{
  "d_mlp": 1344,
  "norm_place": "pre",
  "init_std_up": 0.0165,
  "beta1": 0.95,
  "schedule": "wsd",
  "final_lr_fraction": 0.0,
  "batch_tokens": 65536
}
Each number is 128 + 24 x the weight over its row's rms, rounded and kept within 0 to 255. Layers, rows and columns count from 0. Numbers have three digits each. The size before them is the row's rms in percent of the matrix's.

# down: layer 7 MLP down (transposed), 1344x448, rms 0.114, rows 870-929, columns 336-447
# up: layer 7 MLP up, 1344x448, rms 0.109, rows 871-930, columns 336-447
down870 097:095123175091118088111117142120100142134104118148127072118161158100169143138125101050129140185095136140133099146158126123110158120129102128125151124145135095141132128115077123141098145172147096107104127125095090146122119113098144099152139099130126135116139140095101112157091156117127119118143166138143174180120090103129149099157118108139
up871 096:121142099122117127153107157129099160152130126113121150123149178146141154117127116100121114134112141108135103177119123125123123099145167168114145147143156171160145138143080124093145135108075111116103074144156113098106113160107117084124119144118073095088122131114088151086120126081137124126156100133122181167137189136134115135184112191101
down871 096:156129131147101149090092108162111117145155114135124129118106101127152127102145163144146073136120112090096106126139138134150114130136088157146190155112150146112122128093145153158134138116138128123134156115101157132121114118096118136141109136180143161130089122167120121095142088118117150087114150167134124093125140097162155168136132094113
up872 109:145173115102115080168091133114125100137129096092127151150133153141116114132102091163132115121107099124157154109177138117119119156161115103124142098127136094142129174117137129142146144120137144107114140151124131124153106141104155136116175126112095110109152156113122143150167125103138136079136158139136131113148109130125140139149192119092
down872 112:123171127093131081137115106120128116125093103077123072089132130151136096115100085125133104115115142108095109108156143118108113141098119168144113136153147075167095161074127128126110136074105125181100154115140081152117128114176151112115107059079141124158179157118144119078137146180136106102137171134136135125114121106116096159124136155107
up873 096:114081135114112114114083082109053128123145112137123135154124097120171100109145128103104100137127146101136088153121123122143128111146130119104090142141127134119137140124129084067103167097140143119115133107105098131135088122130142086130109134109083104164131145181124140126177146135079145125159120123166140134119110110113120101140118142141
down873 098:117176145114176135122174132107129119130096147167114118060132134100131136152134192121112107089073161117124082136133128115056137118148142115131103133134163122133107096108106153104130120116106124126133148176125122145088158164136092094166132097095141111152135162134090164164099128149154113131099142161109121141101127169156150124097139119134
up874 094:179135124127129143096162106146108134130121125093156137124096131166121108136133138099147134143110178102156119111105106154138118170080075180124138119101126079141101122126103160164171185097139110137141122119105151120141118130151137153133154158134057125149158088138139100094159155158110129076103108104127095080114093130136154146081119135085
down874 088:089139127114174094136103106102172090125125159141113119124126096096088134143189091108128130107157129090137130140129128136109131133130092125152114134159131136141150121123152083081112075133092113103105145180161127116108109108161166132157162118135129104135137125119112119113117098151120098139115135103124167133118128135108120115106099109127
up875 091:174089156130148156136141179128098153145094132143147150078109111109129138168108106129138108135160097110122100119158131114086103075131110122152098160147149131191097143152156087130148101116093149167127118117124108135111176115122138140115116120168140170140112139094131148152099170112150116128091102116123141126157172117128151121123125121151
down875 089:091117126141132107134119112097109106132139129155149072136089093135131142128162180177144120114113155124165104117103086119166085131112158141141145101092159154125150151127121159152104121136138081162143149148147146079092089136137124149120124109158150143122155075140114124136125127139146145128092119098131102137153098110136111150118155176117
up876 105:135151143135148124121094119130140155148130145172078134116133098198097161126158147084141069130141135143132161133135150126132138154122092181119110132105111119154145131113130062169144121171133127139113096100119150136162122103132126124136153117107078101123127127115123087158124126135137114095179104157148065116113096132109131096152121109141
down876 103:174148154167106151100123146125130132106093144153145129089122103173085128186143093117105133130110106143117116168134124126133123055116126130165127144148084087099107152137127166121092127133141105153115092147092161116124125129132126079156115109155105128124111155122136120132121130090096115162110166166188111128133143142154123111127085142145
up877 090:115148131154141136150134124149125135123144151142128091140146139105091116169177130111110125164115136149124147169090107155097146096137115129170162148073121155110139123136117094111123166112149117122138179119115100135122146091134133147079123160109115185146130110144126151140191136169160134157148169109130130144171163097138131115077141115134
down877 088:125150146171150080140141138088100158111159138142133136080123113110156142138127127117114103106115159118144111153119109136131099129119116170157126097107095102096179143131115109162103076120116105122129161123123114127106126150134125104146117173118155141124161116146136108136076133172133125092124148116112137109081135110140085149164090155117
up878 101:087116107153157121116115124124091125150156139122170132167119135126140160119108114135125114166099147142123094119141093117130140133100126099103121133141051141152118156099100116130117149130144119136175145129138155121102176154122104151091100128112107143105155169121106184149118133155127119102140121152151115131135150137107120127129136111166
down878 101:138112166170120120168138162106127102122146098082118161165144125171169100157116145139139099128110134115134123123158166127146146121131142103121131109158116133118131131110141149136107121100159163126115146128110119107113177149194127108157111131099153139123103183121120094122118100095152116126113166153169132174162128114109100114144105146131
up879 090:152143118117144163132130127093142169152115090137103106083130075141105132149080122149135102139122101130148139161109095120123160139095098116131130102145099123182114122095099079116150151175108103115100197130166095121153117144123135126128154096122145122121155135126143139099153117150127152127072133068137127173088152120149108146136086155127
down879 093:094132148156113108163130133115120169100104163115109118137123141150178194118129166143139210141148129132130106114106143112103105127123129168159141107120103106144099115096157175105120139119109171132101137139118146137119163125116115134183117126143122140125113112155160102104153083155142156099125144132109072117121134152099145187127127089100
up880 107:153089119082142135097128116121087134130124100105127149168126129164086148112115149148128151102124095121129117166157089115135126094080133106074132123110080132148112167111086158117168163167068102135131142127172092091119160168145094119135144096128157148137114133146140158095152097129105134096166104137126131145092129128133083135110113145101
down880 104:172137124091126113149140137126147125097094132136138170125115133070149165120142108114122147135116070112127142110084135156155128092121104144136112131102114132130107110080165122106119078121155173189106170139140154123115146127150147136102063106116112096122082093144140135092117108138110127140104131125101124169122145103147142100152128130138
up881 099:170105129165106134125153074141165139118158128148173131114105159138109080114106143148151125095140124154126110107109120115113125173118119116129140140122119121161162147164089140131099093149105140146129165110108155101122178112117159077120202107124138120112129152151143120147063137068107120141108133125118131044128129162112120114135117150138
down881 106:149151106147145112144120144128098085089128140130178122147128115094138095140149156176090125112156106144138074121178126117142150135153132116158144129113147149144109146119154171118107114149110108123161135162166152116129149125142137129141126147145164135115094106119104137092127146119135141135113119160147100083100111131132108148119122138120
up882 100:138133111110112104124145128157123099106137136104100144143159108163129159149102127140155191128175105139159124138117120117104114124123109134105097128210139114072132103119119151120135096124090115192143173146107124142119186140101158141166118076129141161115097134115126126124171162114145085126114110139150132072123119129090116126087104126150
down882 100:126131097152115118139146094131102122126151135095149096092175190145125096098115099123102101147120116122088096117109137131166123167122132099157135131110088144131110122128174090092131174105100122086111095133156110130144085134166149121116115153159148122092191146150149118088117132078070107085175102164117120137130088128149127156193113116155
up883 098:133116113155156137158126136146137100143120110127146120147155171127125128106142144114118152137171129124103096142113157147148134127135126131096116131096116118115103078112175151099143134091142161097108123140130129082133153113126158094122160117115167176158109131095174127113137107092155113151115190111138108128107105146136108106172124126115
down883 103:143138175103138115105135121161136105145101134149153136161062134130128099135138108100140122128092141125118114114142146156094127125121162185114165122193118125113100126100142134162114148138141121086146123152156114157110120171106134145110080122131137100106128123106171101097130132133113154094138116121116151177097101091172116126129096127151
up884 110:173130180094116109134146150117133121107145115138155136131118124157131130124148104116162137133124110145116112137114148129116124112122110126131121114109143099098084081135103171103145152105124130103132177170098147151114176161125131145108177145142130107157120124173144113139193117114123116087147151130106117113168099118084100109143151152163
down884 101:089094068114149126100127145115153100155099189128143132126095156111112132165144133100121135116101099125135118129155125101125130151142072089170134154114149140113139119103103148078156111108134122123137150091118108138149157106113150139143104125153133174117154131094157147097090162127125169134109107108143133160125134165115139133143113103087
up885 103:143132147144123169089128159179128126125149117113123081167163129139134145107110146165131106122103105158140107124146116146116106152107148098107115105154164121127123173126126105118121145128119117107128123118102099114122108117093171109138151165096117145135163134142079130174094127143149134102138104146117153078133139122151105122097111115082
down885 106:136147145131088096082138135152138145164136059163127105142105114111143161127142159144116109101107132125123114116121107113123156135107149126099135099151139120133129149156140121095180132129134114142118124130083108110128153100135135115108111139152122127112123132124120106098121075150123108081133142129109124109067120190128143098144119124158
up886 103:147094162162125128111106112089120171109158121115138152124160119108171084093166118135133118087151126145119147119123129143146108118108120133095111152097103108140166100121139123129156092164113106125118128134132128091137102127134131114119101116111120121131114122144159115145113162111099080152141148126114129104118152116109172128125148149140
down886 108:194152096120092135124124148113111128131114146148175143157114141153128110106170127102173135151168134129138098112146138144155148144115138148148116168099173128116114147159115142105086117125139132134085114144104149125141162078163139141148109101134145124150133141140109113124101142132143103117110127080079120133095125140140156134131142107153
up887 106:184093114168137160110125123136134112120118111103099085170145098121150148130118148103087139113164127190119114176122158100134164157100139080180085121127110117106116131155143126118121082126152104159127141133133152131107142098133136119112166115131169143096073064125130105155137133118126097092098121127158139115141091166118108110115114125124
down887 099:104162122130139135126172139126128091148089116085131110149132109125124159120107147108136144120118109141096146132162089096101160103127118124150112172127121129107111133122097156123148129120135103141146125119142161185085116127132144161114094139085130112162125128151119095128149105090109179132104111129143081125102133145128160137109134094089
up888 106:097120154110142164127105109166138135188089172149159107101167118137111165181121141130149123120140077134160144159123134103123117144107105109096083122095114136157124159119123106117127103137135144119081118114131150149145132105107128102091099165153099106077128103130157113122143122129109126171164133116107108124092090101134152139147167151135
down888 116:102094119123114119156150142099128107130142149151115122170114122105114111142109157097117159108145146098111144126085137165122172133077098176118163136142144124141151112094122120113147123097168138134144147152104173105131098137109130137126120117110095112138133123102185082125133146134097148156127137136137102096122130164121123152145085135085
up889 102:110095118107150103123106133130145132153112140179106146125113109170143137117130140154159132127096115141121114101133132133110053142134099128127172131122105143138121175129147093137083133163143121154087143122137138096130181124109156123158133130129101124119184149100110111114130137173171139094114067157136124137133119150150110097113110113153
down889 106:101125153096135159159137133127114157158165117074101109123142127112153135138113129135112140141137119148098135100132147123107125100124129120128123137147191123152145096157097191173144130133128099107116097184138112151109131135100124120141107098124144165093135071114109141163136146124119110118175113168120109121151106143130100128137164112125
up890 106:150114089109103088116155136134142159143102105132125145120162052116163109134143115148183172134067160095098130151117145126116124097121117121097139154159164106164115121115118147134169116141105104122110136105137135125131112139142119146107144130129118110125089126136161150131148135101142152097196129098141144108118153179152109117173128159131
down890 110:102150070133113134150082082134139108120154128117146125128115074136145092139128080158159108157138142103139095139142112107124123148134132143153149179104094156114162131134106109142161098161119125130098120121133142095098118101121122131207153127120141116122094084158101133128113112122112161075154136110094160138105147107159151087147113113143
up891 102:134127122151156127086133109154133150136140115101143117137161133120165123165168136134133154136165131124170079128123113082120104131144103145124122106155118131148139103105124136131110130165110130104084144127168128121111093112173109128166128124126152108114096125142139158150151140103102132151112130107126085098122161085068094097177178151137
down891 098:127134122112081109136096100094104111128105130135098133092138142129129118097128091123076139098109157153094119138145132135126166101141114139158154077121141147119148151132167140155143126132116168136119122141106155181204113135165190148113118146108111152112139123125142129117148138135106114068109138126095187147137147089133100120132121178138
up892 097:140142088115098091139093119095118153106172117118107104124143133121107116142134098097071099112122108073126165086160097134118102137128123146120103152134124097176131143132134120098152116110111151173132146115121094152193121122178081163154108131129077084117089174160155093133167158094143139166101131094171152138165147147134094156125103123108
down892 099:170120111105163150117104091113096147164122117095111137161093167131104114163109119126149123093131077147131119154109140137120113136163128120104106119111137105134115129114163122133129147151125158135126172127127141142163134080105098098103095106140140127119128127114141105112144113180124119141152126113121110074137124151136146154122111090133
up893 109:121128097145139162114167098132121115139120094146111126124077096089134163117086175194121148151126149073082123131125117153159119107081123090105133149119130091072127113114140124157147145114153112135140114135124163115162151117118117113085118124202099163130141115155099115126093168081137074079147171138115162137177128152155127128130136151114
down893 111:101127097143109159165187100123077107087131083088152134152104145152109132119115132145123081123110142140116120130094062157142123115099097191124125118131116101086152107110148165149139104124100134127134112095105185131108097155115155114105147135108098129134142122137161134145102191122093121091148151149126144135124162133102136129138160181111
up894 089:091128111148135166097107124148120144123150141096152169153173162129163122158131137112154135180148153127115129083118145143122120117111115130102125132120124116145158120129143103151144121120177134120107125076135130118141156134108127135148109115120088150133138085136077162118149073099127123145102109141105098181132147122174134157086105152102
down894 092:122110144110092153097104113160189111152123103155107115118156104118154080131106158131151129095117158140142117130138101152078110167083112161096119155106135129108125139180102120148101146123173150163127126152114141105105095108111125145080136096160145106113128130158108115127159099144138145139180133118101141070098138133121101149119114129090
up895 104:114134139093104143113155121165120085129176102164145093144149138098129124110134123138093122151098096124165164111129148161130100121102112127124156110138128140157113145182113147122153094153127080104136163130160135119096129092176158134120136164154106121127116188114101134153140143088108154115117096105149117118123140164146122157134142118154
down895 111:099125141106114125113123122129145173151149165167145124092115160154151158149089127143183137125088103172076150109107091113110119188125140138139151174107127117100136100091141144135106115127123104189087138110136131128180099131131124125079072140144110104132099115100118102106174113177129155128106115162104105141121094145129177097124116118087
up896 096:099105164105130083122143106117146143138154164107138116150102143123122135167151141116131112135099127139114127146097132128116174106078147123149110098082073149167112084106098100098118102123127169146074154103102134152118123160137074167132113155137110161129124118148101117145106153148114116119123157099142134117127152157120127113167142107141
down896 088:128144170153105140105140148123129113157154133102130124133134104104125134118134162127113119124166163130124136120138118120156115126100099157117112172153127119124151171086157097095130142108146133190141132085114123102150096133134126160160152113142144074153104170149119157146108072093127151151113129086080144156126113121146108183093091137126
up897 086:118110128121120094134126124138079129086160163141145126097158101170092097139144146124116163119147101113148103128101105164123142127136087086146107154106171136122141143103114105101135180150122157112125121084115111086100188151120110110129149123116075211185115118141145155124135141162148142135138127104175104107109157109156145126092148129144
down897 080:101110161131163104136133129150104104076136148094180139106127119126128098125136076124144130137143140149115117146112138106116114152124154183143160151130153107113111125124121137116112104115106114118127111147156131110062144118126123102088056184150103136150174099123113137126133170163121127144116137117119099132125121136120163128149111141114
up898 103:148138136120135112116123121113155143122061090122113135136154132117114144111100117146169152162095129143158126124136125124122107110092148137163153099146102133120163165106159100133152155119089115143172115137128082118103120089103132113126125136111134125109129133106140146138150130127148111122175122172139132146092142203134135126154148147148
down898 103:140093143133109150141114095097138129111113130100091116145085156125157113131145120140111125110120112138108132108124076134098136120075141128123130167140126149107115119091173121138132140127146132159129137161158138117145132141080167139173174114108143159121147099156104092141104142133137112140087104077106103131139106147143162170150132124091
up899 103:130159121133128153153164164121091178104123094051173121102142103106105105136125129124148122135132178128133145088128114126100153128112140081150099148133124076147154170098153115111121136104150094150109129120114108117125148081105125146088117137122154081114120161147105147141127118152124131132164125122177128138120126119079128120122117116121
down899 100:143141123150122101124126117134113103093139122115109127149102102138161123154163137115122134110124166146132175143161120126106134102132149136140121163116157162123106105107143125143074103146146147111110134084163142108175149030128122140134157130109133122143116120110116105126132129142148138099129126115149141127120121108112144133159107157119
up900 117:162146135094149145102073164113138110124127119178137090170162164132125125167132178096111081142135180110173127115135142139123133147124109098097130122114111135162160168143149174127068130131152150099105127128168161147161134119124185099102121123106123160151125155113113116140164177146101135178074119152128087126123193173134126175120116146144
down900 119:107133148107120155120073154120146142124106131174152150186152143073130163144136151142151154154161218079157107144136139143132138163118099146125157096128164132160145098132157109120085110143103144154129130124116159116146096155095108121125140114083107145126114137133150127135110110134136112112067148120159123089136181109157093123144116133075
up901 100:141161087079188144108132134128156154119137145136150092103114148122158112115121134104111128102108136146125131097125157130134119038137089156142142122159131132182114129148111141145115104144097147095115125141100131095088140126124133104124143113102172156111089172144071121148155141129096129106125141146166101108108162163104134100097119166132
down901 105:087111178106109130101099084131122195155123180171135109160108113141135146171103083132096113145088149138134117122117124185155154164071097134149113115136165122114102112085135166153109133108131127156095144119140124127106124123117103140160151145115163122126136113119169130132140076101160095114123141156134128125152139112155120125136108130135
up902 094:095124101166112148146133114132129186151114089137156123135125118143116162167105113111115107124113106149118135150118159122124128124115111138157082132124144157143127071150135137114152112179109122099158139153114138104146093134155123130072159155129100122111109082149120137087119123108162111146132148118116070089132137132164110068161176149131
down902 090:085116110128151179133105134134087088121116120120125130136127121132177155180148151145156097146143121116117133050083107156117147150094154089133136170112091088140129118134121113154124149076096152107139111171140109121118154172135143146170122133122140137105113174093114153110121113099125125150144145093137131136114114100081143131127100146153
up903 105:118084123142090111125140090094136172151118149161145116127148139105138121126107101129155163112102120118124142170132118107125148135133125162131109130133149083158118113159153138162144126147134123126127130162136165138100071110195099101120144116164082152104147125107109131117162142116113130074111122130108088114137151084178113084178141134099
down903 103:100137095159153121151104123127122155103134082151113134135125140126109105119136129104142128071123094098116099096159157139147104141113150183177103104158133130163143109129120179101082130109132093131160152124108096173141105118108140120135140101174144117118119173100098106091117123136111091127128138143105141128133146090113151147122173102157
up904 102:108122130151136136136151136153151099096114143157153114107118141088100119130139119101119105100093121148103128167132090124119117155106116107116119119139140118101104134119127130120103070150085134113173173099141157161124157143099147111132143133096096129131114091123097124114125102136136100093113131128123099116130147106108157091120116085139
down904 104:132144135098104116140160125146109119101147119078106142135125126114130128168123127114072155130146141105134142136120095117105114169144148116148149125131095160104084155152085129111185128088132173122091084165161111104105112183114152147185165143144091152099127123162110129142132155111156172081141115098146117134096128147132077155147165132165
up905 099:113137117116102135137140082099097111136153148145135122140144154160128101079102112133157079110173156117179125140115115094136105167141123132133143113141188102149114138169139096131144122154137147137128120127089144143132114146105074128121190104170147137171162148098137114134108111134152115150081190128110139147096128107191108115116137101129
down905 098:135134150151101150125120097135140162063181127097146154137131115101173133135119138135144129129179112134124156112110158145138088105098069163121136131146128089122112124166123159100097154115139099130142129138125150112127158169111064152137132129130158151159090100178104102121133091095125152052138117139179119087118157111065161129107097085139
up906 088:118095141155159144144132129134144121088116145124077148152102127130086150101110101082100139152107113097142120168118143140130175130112175109135084113122119142109130131115149092125163144134112103117116093130110110112093156122135111088143142131157110136076103113118133139171163127159166126133130157164126163106128115146116095125140131157103
down906 089:162111152112115092154124140107163121118114124082158111129133130070136100115109077104179126116117128166109139096124136117137136160076139120153150106108139094148126143075120129130126122115120148103135082125141139107117136094077093153156062143102128139145177122145092098118144128126109161102084126145094089103153128086132101137117142111098
up907 099:141088113107164132088112097111121132087125139141156119167127119125054118120148129105091114132117132086130138145133129134117133132069132094101131141145166163092076130122138147130071112147135132120127133124131128183148147077178128117143108162133128120111148141123107129138119140108110122118172125120118140149150134147131113122149178132164
down907 112:128086101146131143114109134109122096142122116149152110141128124133108140062099142131104113123116140122142125188141114124105121132112116174120134131140152107126144119141156156139087161151088154101125126122125098154125071106118161134129156156097188112118108142098094114134095102070100164110154141166114142115100153124083131157128083158133
up908 116:145161155111106136145105176081127116130105133127124088157160116137126109103114136134082137160144098130160141140139136120126123167132182153090082101156128102150124163104104134112102113105106114121066127148138175131139133111093175098147150165113128135169086161144115122129152164121130123113123095119121070127128191115122119160131116167165
down908 111:131113191123130070105145123088150131129169122110163141095141135095156136157140144144064148123108071073140154141101170128107130123110144130124123123157125181067138122149163103144091128161126175108119172115126154121148132118129152148168126122126085137129116125146090129100127114130148110142075110124116155135112124090135122136136121090134
up909 091:166116139131129105143142146107104154133168106146132125113125118106128117147135126150153120106102083091096120193133106093151116147137106133143153112102117142099110117169138157106177142112121133115130105097163120154130145130125122138106187148110113118141154123099135134138112093143049091189136121117126149157120162171117095103113152139128
down909 087:105090130116145109111135156115176140109125120123130132130101116111128090130118130116157111203096131115111119149143119132177141105122159101118103101111122127162137123086104152128134128138123081129132101177148140121104112186117109128098102163128142127117147125141094102141133129153146119129133138116136115154132170121126153096120148126098
up910 095:136158142153124098106169139131105121139138131109133129139143136106122092119150159134113154112131096161142112156142125145114193107119115148125154126126105133107086117136095118165093118104106109110106128135132138142116141144115125106099127109144113159156134126127137131134151145116089132084141149150153119140091121197118146116133149152118
down910 093:112159106161121156122118104109131123118191124163095118123113157127117158122081128168112105113148124097122082138121091128176138121087180068104139127101087119131133081099099145161130111108110100152093113117147151093148128123084192105137123143112163157141131101124120108119130129142110106091121150109110091145153143079147094145128110141143
up911 096:099090164121158134139151127129133170126118147121142118107102131085136091119159141132118113158105150132086132130121118098085135113121158109119108110114159100084162105106190109140168141130097075137139115132138136113136117155137121099119114153132085119179114120148145162166148115141147144120153124118076142109144137095096119119106090136125
down911 095:138132136130136154102137130142155148083151111128126101140147148163117166120167052120099155082138134111141088142070137155153121101127144158120095084132088136158122197144086164102112116167116144097146099166113139139130140100123122114097143101116125104117134107119116092148143077121125103146120144119118104118115131114139123127129121120111
up912 106:126094146151140117137115179081158138140137156139107100122112138130155081096102124180115116129173092160116141118117088116120117138115141157127116136108114105143134133106144123082172158133164143143148159114115092161141114120138158136131104163133122124099134090145078092156151077157126199128145140142120153090134130113103146160151130139139
down912 106:114118140154150165131153180146144108124142104114150114130112149150115153139135143105140092120101059167128136166125119103133104117096106121067152167094149108120146140127154192132134151131150155137129141147142138144133118132113135104109131148145115091142107129123187146140169160133154097125138126168126115122116115095149145099087097146118
up913 095:162146152143132100126151102169107148122138109111146116157177155123102134105123106157131154119113127139110148160108128157128129089112097110112082139135078158133129104114131130149115178131171078143150078132161115163102150137096139155139099124107120134129152105148143141156098140099141118092158147118128139103159108135065153117144138140134
down913 092:143098134134158129117071106115105140154133141128107125148170140079080094156107108139133107133093118114141186177058132134118088133110071115112129089093138121119120138130151105131119109139120113135142139121128132102122089199153190141154108158135135149144134154086086115142129148163145139128109158153125117152114125105085115133122133127121
up914 102:100134167175142153158089134138118123091143142117101120128126131111126117102148104167136102129149144122139127143119083097131100140109125175132106145151153073145117142150124108156114164109136154146092158089124165157132118136132139104142137145118103141142129114158110110101086133104168126097171117106149101092146134127087087098096103109116
down914 102:132153119099164077120133136095180146126088124139128110134128099158143155116113148158103153142162153094128113122132126104103091109118146107099140118151146139164128152129069126122133133140146099128123186130105129130121156154132141140128115137144147109106125152120146126125097132115094182167173174189121145131110147125128177149147116151157
up915 084:119158109132148187097139125111136108112104122151124120091158137136127110129112122158157090196164107145093107110122151122154159097117106148148157122154118094118109122104136135157106131112092151128150122112157146095101114132088135161116152125120134093126113122172151152131159100163135142150132106101121089129099137139139097129110100134153
down915 080:123160168132139138099108097116129113134128168086121154088137137097118117161161113126187094133134109113095149108122150130098127107117148156107172109144197119121135123119120120166127118131139137126108155178145171142124122141132161148085111072090173141128166113127105113108135138151130144140128116098125127144119116095111141133086118152143
up916 099:162116111085132113102111148116127071109133139122144135128142140098086118152111127135123135140120161112156125182066155127153112101122114105132148131132166144111116121158169127133150142158092123086125159125164138142109138106114157155098129116115116111178110108138134146128116109131136118139109125124104145119129187166123081108131141190134
down916 099:133101144056118178161147163126128144164090095122115155143138137118173146128128111084147120127072176117136080126131099149141144176143134072110138106089136098142123149091146085133101159110104122123099150096151147134086134125097103122110092121181108119118117139135095140162158095121126089136124129152173151106132116133122131125154128101099
up917 099:117113096108130096150121180129119117114110115136143154149147107097088106133104137137119125116135143116128156156116108124081097126078124118101140139131135121130103100119108127144077095096103132091122118094131117145144120139115122149093139209152122146197138083130104105132087130143104150159127154146103133164113107123064127150158101097148
down917 099:138094144110118105120137097172104157131162076126091100147112203158153136125148143139150127163153136123094134121154114154125153150159120123145119114149112127074091130147152137118176178138131128141143122124104117108170127117123120141093143122142140104130162099133134141167138170133162150172150163135124129099113092070140090123106098058164
up918 097:105112125111163141117111109075123099168161149084155156105080078141122114101121139138163100096125131118101128154097113107147101156155149134142087117136119132096209133100163131147128121129108110125089138096181141137128133114116153117129134114106120106093146132128121127102115125110126098121115090087147142164100099122159127155120128148124
down918 104:122126081111118134153061112146142114131079141129144132125131113120157127123138123145128128157110136134113105112079155125125129145130135149137146071101128136112137143154109161144138117093119121174163091089164079164112128097089121160157116135151103136144090113130115087100065123143151133101096124145163141161141159136108113163111084154081
up919 088:169143116122137100208128144088140159169170166151128105124130138130118127103112160151129091136116123139105115133144141111133127130153136131124114105072126194142119113110112126118127142117185100121084133146152072124086118109127122143136171092103134087141115149124137176119157152118111134159138166138138153128162143118079132124083136088109
down919 089:102130137141151122111144162112118102147140102086126160119137092111133150115130136114067101107088135148138177100173179139153137122171158165140122151127147143080075125145119134121133106117141108131129145174110130146174111173145134125133097128137180129120129118145113124165144117085120135114143138108127117153152123132076127147104120136090
up920 092:128137096132101132155126109120127131136101141143082144141141085112161102179106130110111102138168109120079141135117110125115136108103139124061148158128117147112122146102152118157124171146115142159118119133146127165135120155121130129114103095116090123143107135153163107080140068160113135143170134105105115089130117133157149102133154104166
down920 096:107115119097163113092143115146118115102086126143143134131113129131124129101107133110147157097141157109076129134097138107124140087133126153128121107162140195100129142097093107138105160154157087128182177135152170103143152114088132149159142118163095097094148110118115144122086117123088183163089122108158094145147092124105149112131132154086
up921 105:148137106145131198106085156115142133104150114112105165148097116109111147103105154094106114154126113188125119141136148133094106155128172138137133121161140143148156116143139118140124171122138121147167160117125105112086107123101112118150130146158128166140114114124172100157111154130129122116137103122147081103113149149136109146139139121131
down921 115:142138113144146118078106133164132113134102114125122129107109111096105108115102125118110171127131151123076113121118114134138131117140120146109136141126133106111100097153110126130095164127148103119147154083148120157124128105110128137118101166133140141129080145161114168154152115122155108100109094089118124128102099083104125140186115153147
up922 097:156092127147156122149131131088157124093141126094117143099133160133102158169092154146147133096154135172134133157120085114076150171119127115133160114145106121140125174121171147115145150136126120132087098138143155132115109144137161141120114156126114110151086115126108137158112136148194057164129138116154095120111071146148135140115151161098
down922 099:162162147148116151190152125116105121132151137098139139086140123185148086163106129128149146148141145109139126105117111105154103125118128108126150100157124120112061144149115136104116102099118129078121084158128137084156096129158128119146111117147138129176121158147114111132129142125091122145122156126120144136128110134113086155119103130121
up923 102:120079114111108157138114137132138160154109164123156100164128127129122157089118119114123111122128105096138134109142166167158116138142163142106112150134130092129126174117179140122142189128127132150134143159112142098114154103120150106148125103072122105107186115106087157154138109149124139110098142143151158158109136128117157133150129156135
down923 106:153113139130106095120148128082124145134133101121122160099156155166153122127092120114156104145131171084101114102096126134073111138147129128177148131112121178151111152078113180119137095128123166099152129105204085122095122120128124136101103153129132146143105109151125135123092111085124121151149142119145095096084122126098150132126083189141
up924 101:106140149110179169136150119156127127094120125092143121141135126130109116141119173164083137082139135086133107144091111166107154139161168139129124149130179102128123117134114163165145110098137144143155171153143119125112158138149147140117093123087149136114126166118129126119184097094140104133172123153133137154150110162141091138105142104136
down924 101:088087155169137126116076150130139126146108091139117075161158094119128104112136121154128148123120129111145112155103138095119103130144145108196154093121102120126128117135133115144095102103113099170098125098120137126184108123121142151123131115154125129111154120130152133127121115150128152042094129096097127111125200137125148112185126144113
up925 101:203146109127137147108143139132130152143099133120114134067099146152096129184113107155126144092155137123125161101124126133152136156103131123129063175124119105158118151179111137128124134097169152101130130130173126124126130162165100112137120109095095071141109150109159111136167138106113103136133118174161123100138138189152145137149136162129
down925 095:101177144116097141147111130098115115124162134139116147129154157092114152116118121133116110146134107116172145126098101135094120145094196114154133117118143157125132124120188135131170119088139138102111119122125107094113135173121151112112117129162110097131166121049096169162095159138126110121138158102140128080102112111133095172151164106119
up926 105:120124114168134152139116115154151154135131146125143131117104150087116146141073117164126125132145129161133170119175174118119133183129105136138165119126109167142121135109143170136099110133126147148100117178126120125159118100118123125129144121113103161146132146092109135129140109111150171132115156083145127123097083141126149153076158152100
down926 104:142104129100131149154166186101141087161190130126161150125129107120108133127105105131102124122168149142107123092152105170127102127139145133133128106126127135115139148133113120130132128170109160113141133119133135092145153114159144089148141133130131144126116136155142104102151120096094133165105122136121135114089138124093138115140117098086
up927 103:138140083122140157176114147132089118149158142122111190101119081105133158188121150112095161145184112134119106115145094125134141086168138070154136113111114134083154128136120100167126131138128103119125124092161088133144071104072158148149127144111144128152167128140142136105118133140106112112100169088137159096128112124142115143151099139081
down927 103:127151137125118151153115098131186086144097124176159157103127112110155118129137139125116106102086127128148138101149154101084146138097113184151111127105147141101120111133160097192144181126089107125064117131121112139108129113116127120090134093077145129167117131092184133133117127140157113122104150157132139127130136134131113140116108178135
up928 099:125110114111168108130166143129113147120150164140122109128109127114128142174129173095108146120119109137114093132138148087112156111088129149139127125115110124155171135136107119134114171136113151124107083123127126135159110110076139127137121179145114153135093113129100117145118130129126159129130101144127163179134153116127106124097134121151
down928 100:131081107108112113139109118110116120128120052135180147124125117133169132119158117135100097108146125120103084111156142120159156152151177148113104130108166109114123065144108108124136134134101120127097108095136160131161092136142096176104152129088121176158136142143131141110169092135119108142121202153079131088132120138123138153133083135142
up929 087:120076167070122159090097128154135166132106089125112170112123147138145144119125129112132109166100092141155157121122128130134162116168125112175107141127112121094133136147133085122141123120149159166146125124163166193153134159130116135127168125147123110104107162136190163114142139116160100162121139157145129133096137136148141143096137120175
down929 085:109159116103186140113176099119104139121141166149124117116063128148158124135118131108168140127120163094088117136126125155171154111126109138121158101126122124120130124147119123061135126085179092142105128181067126134129166148132128120106087113107137125104153114098067157107143134138118104128131096120114111129152125140122115165203157146146
up930 089:141152098165156094180133121095115095116071103142175133153159167120133142129111137109139127138102139118136146112142128098140131081105158089154127134193151063118116148118182164150136092115117175114203159128112148137152139099121094117142143135137150130115166152088106114136138177099124092095144127128146147125098162098132132147127107139146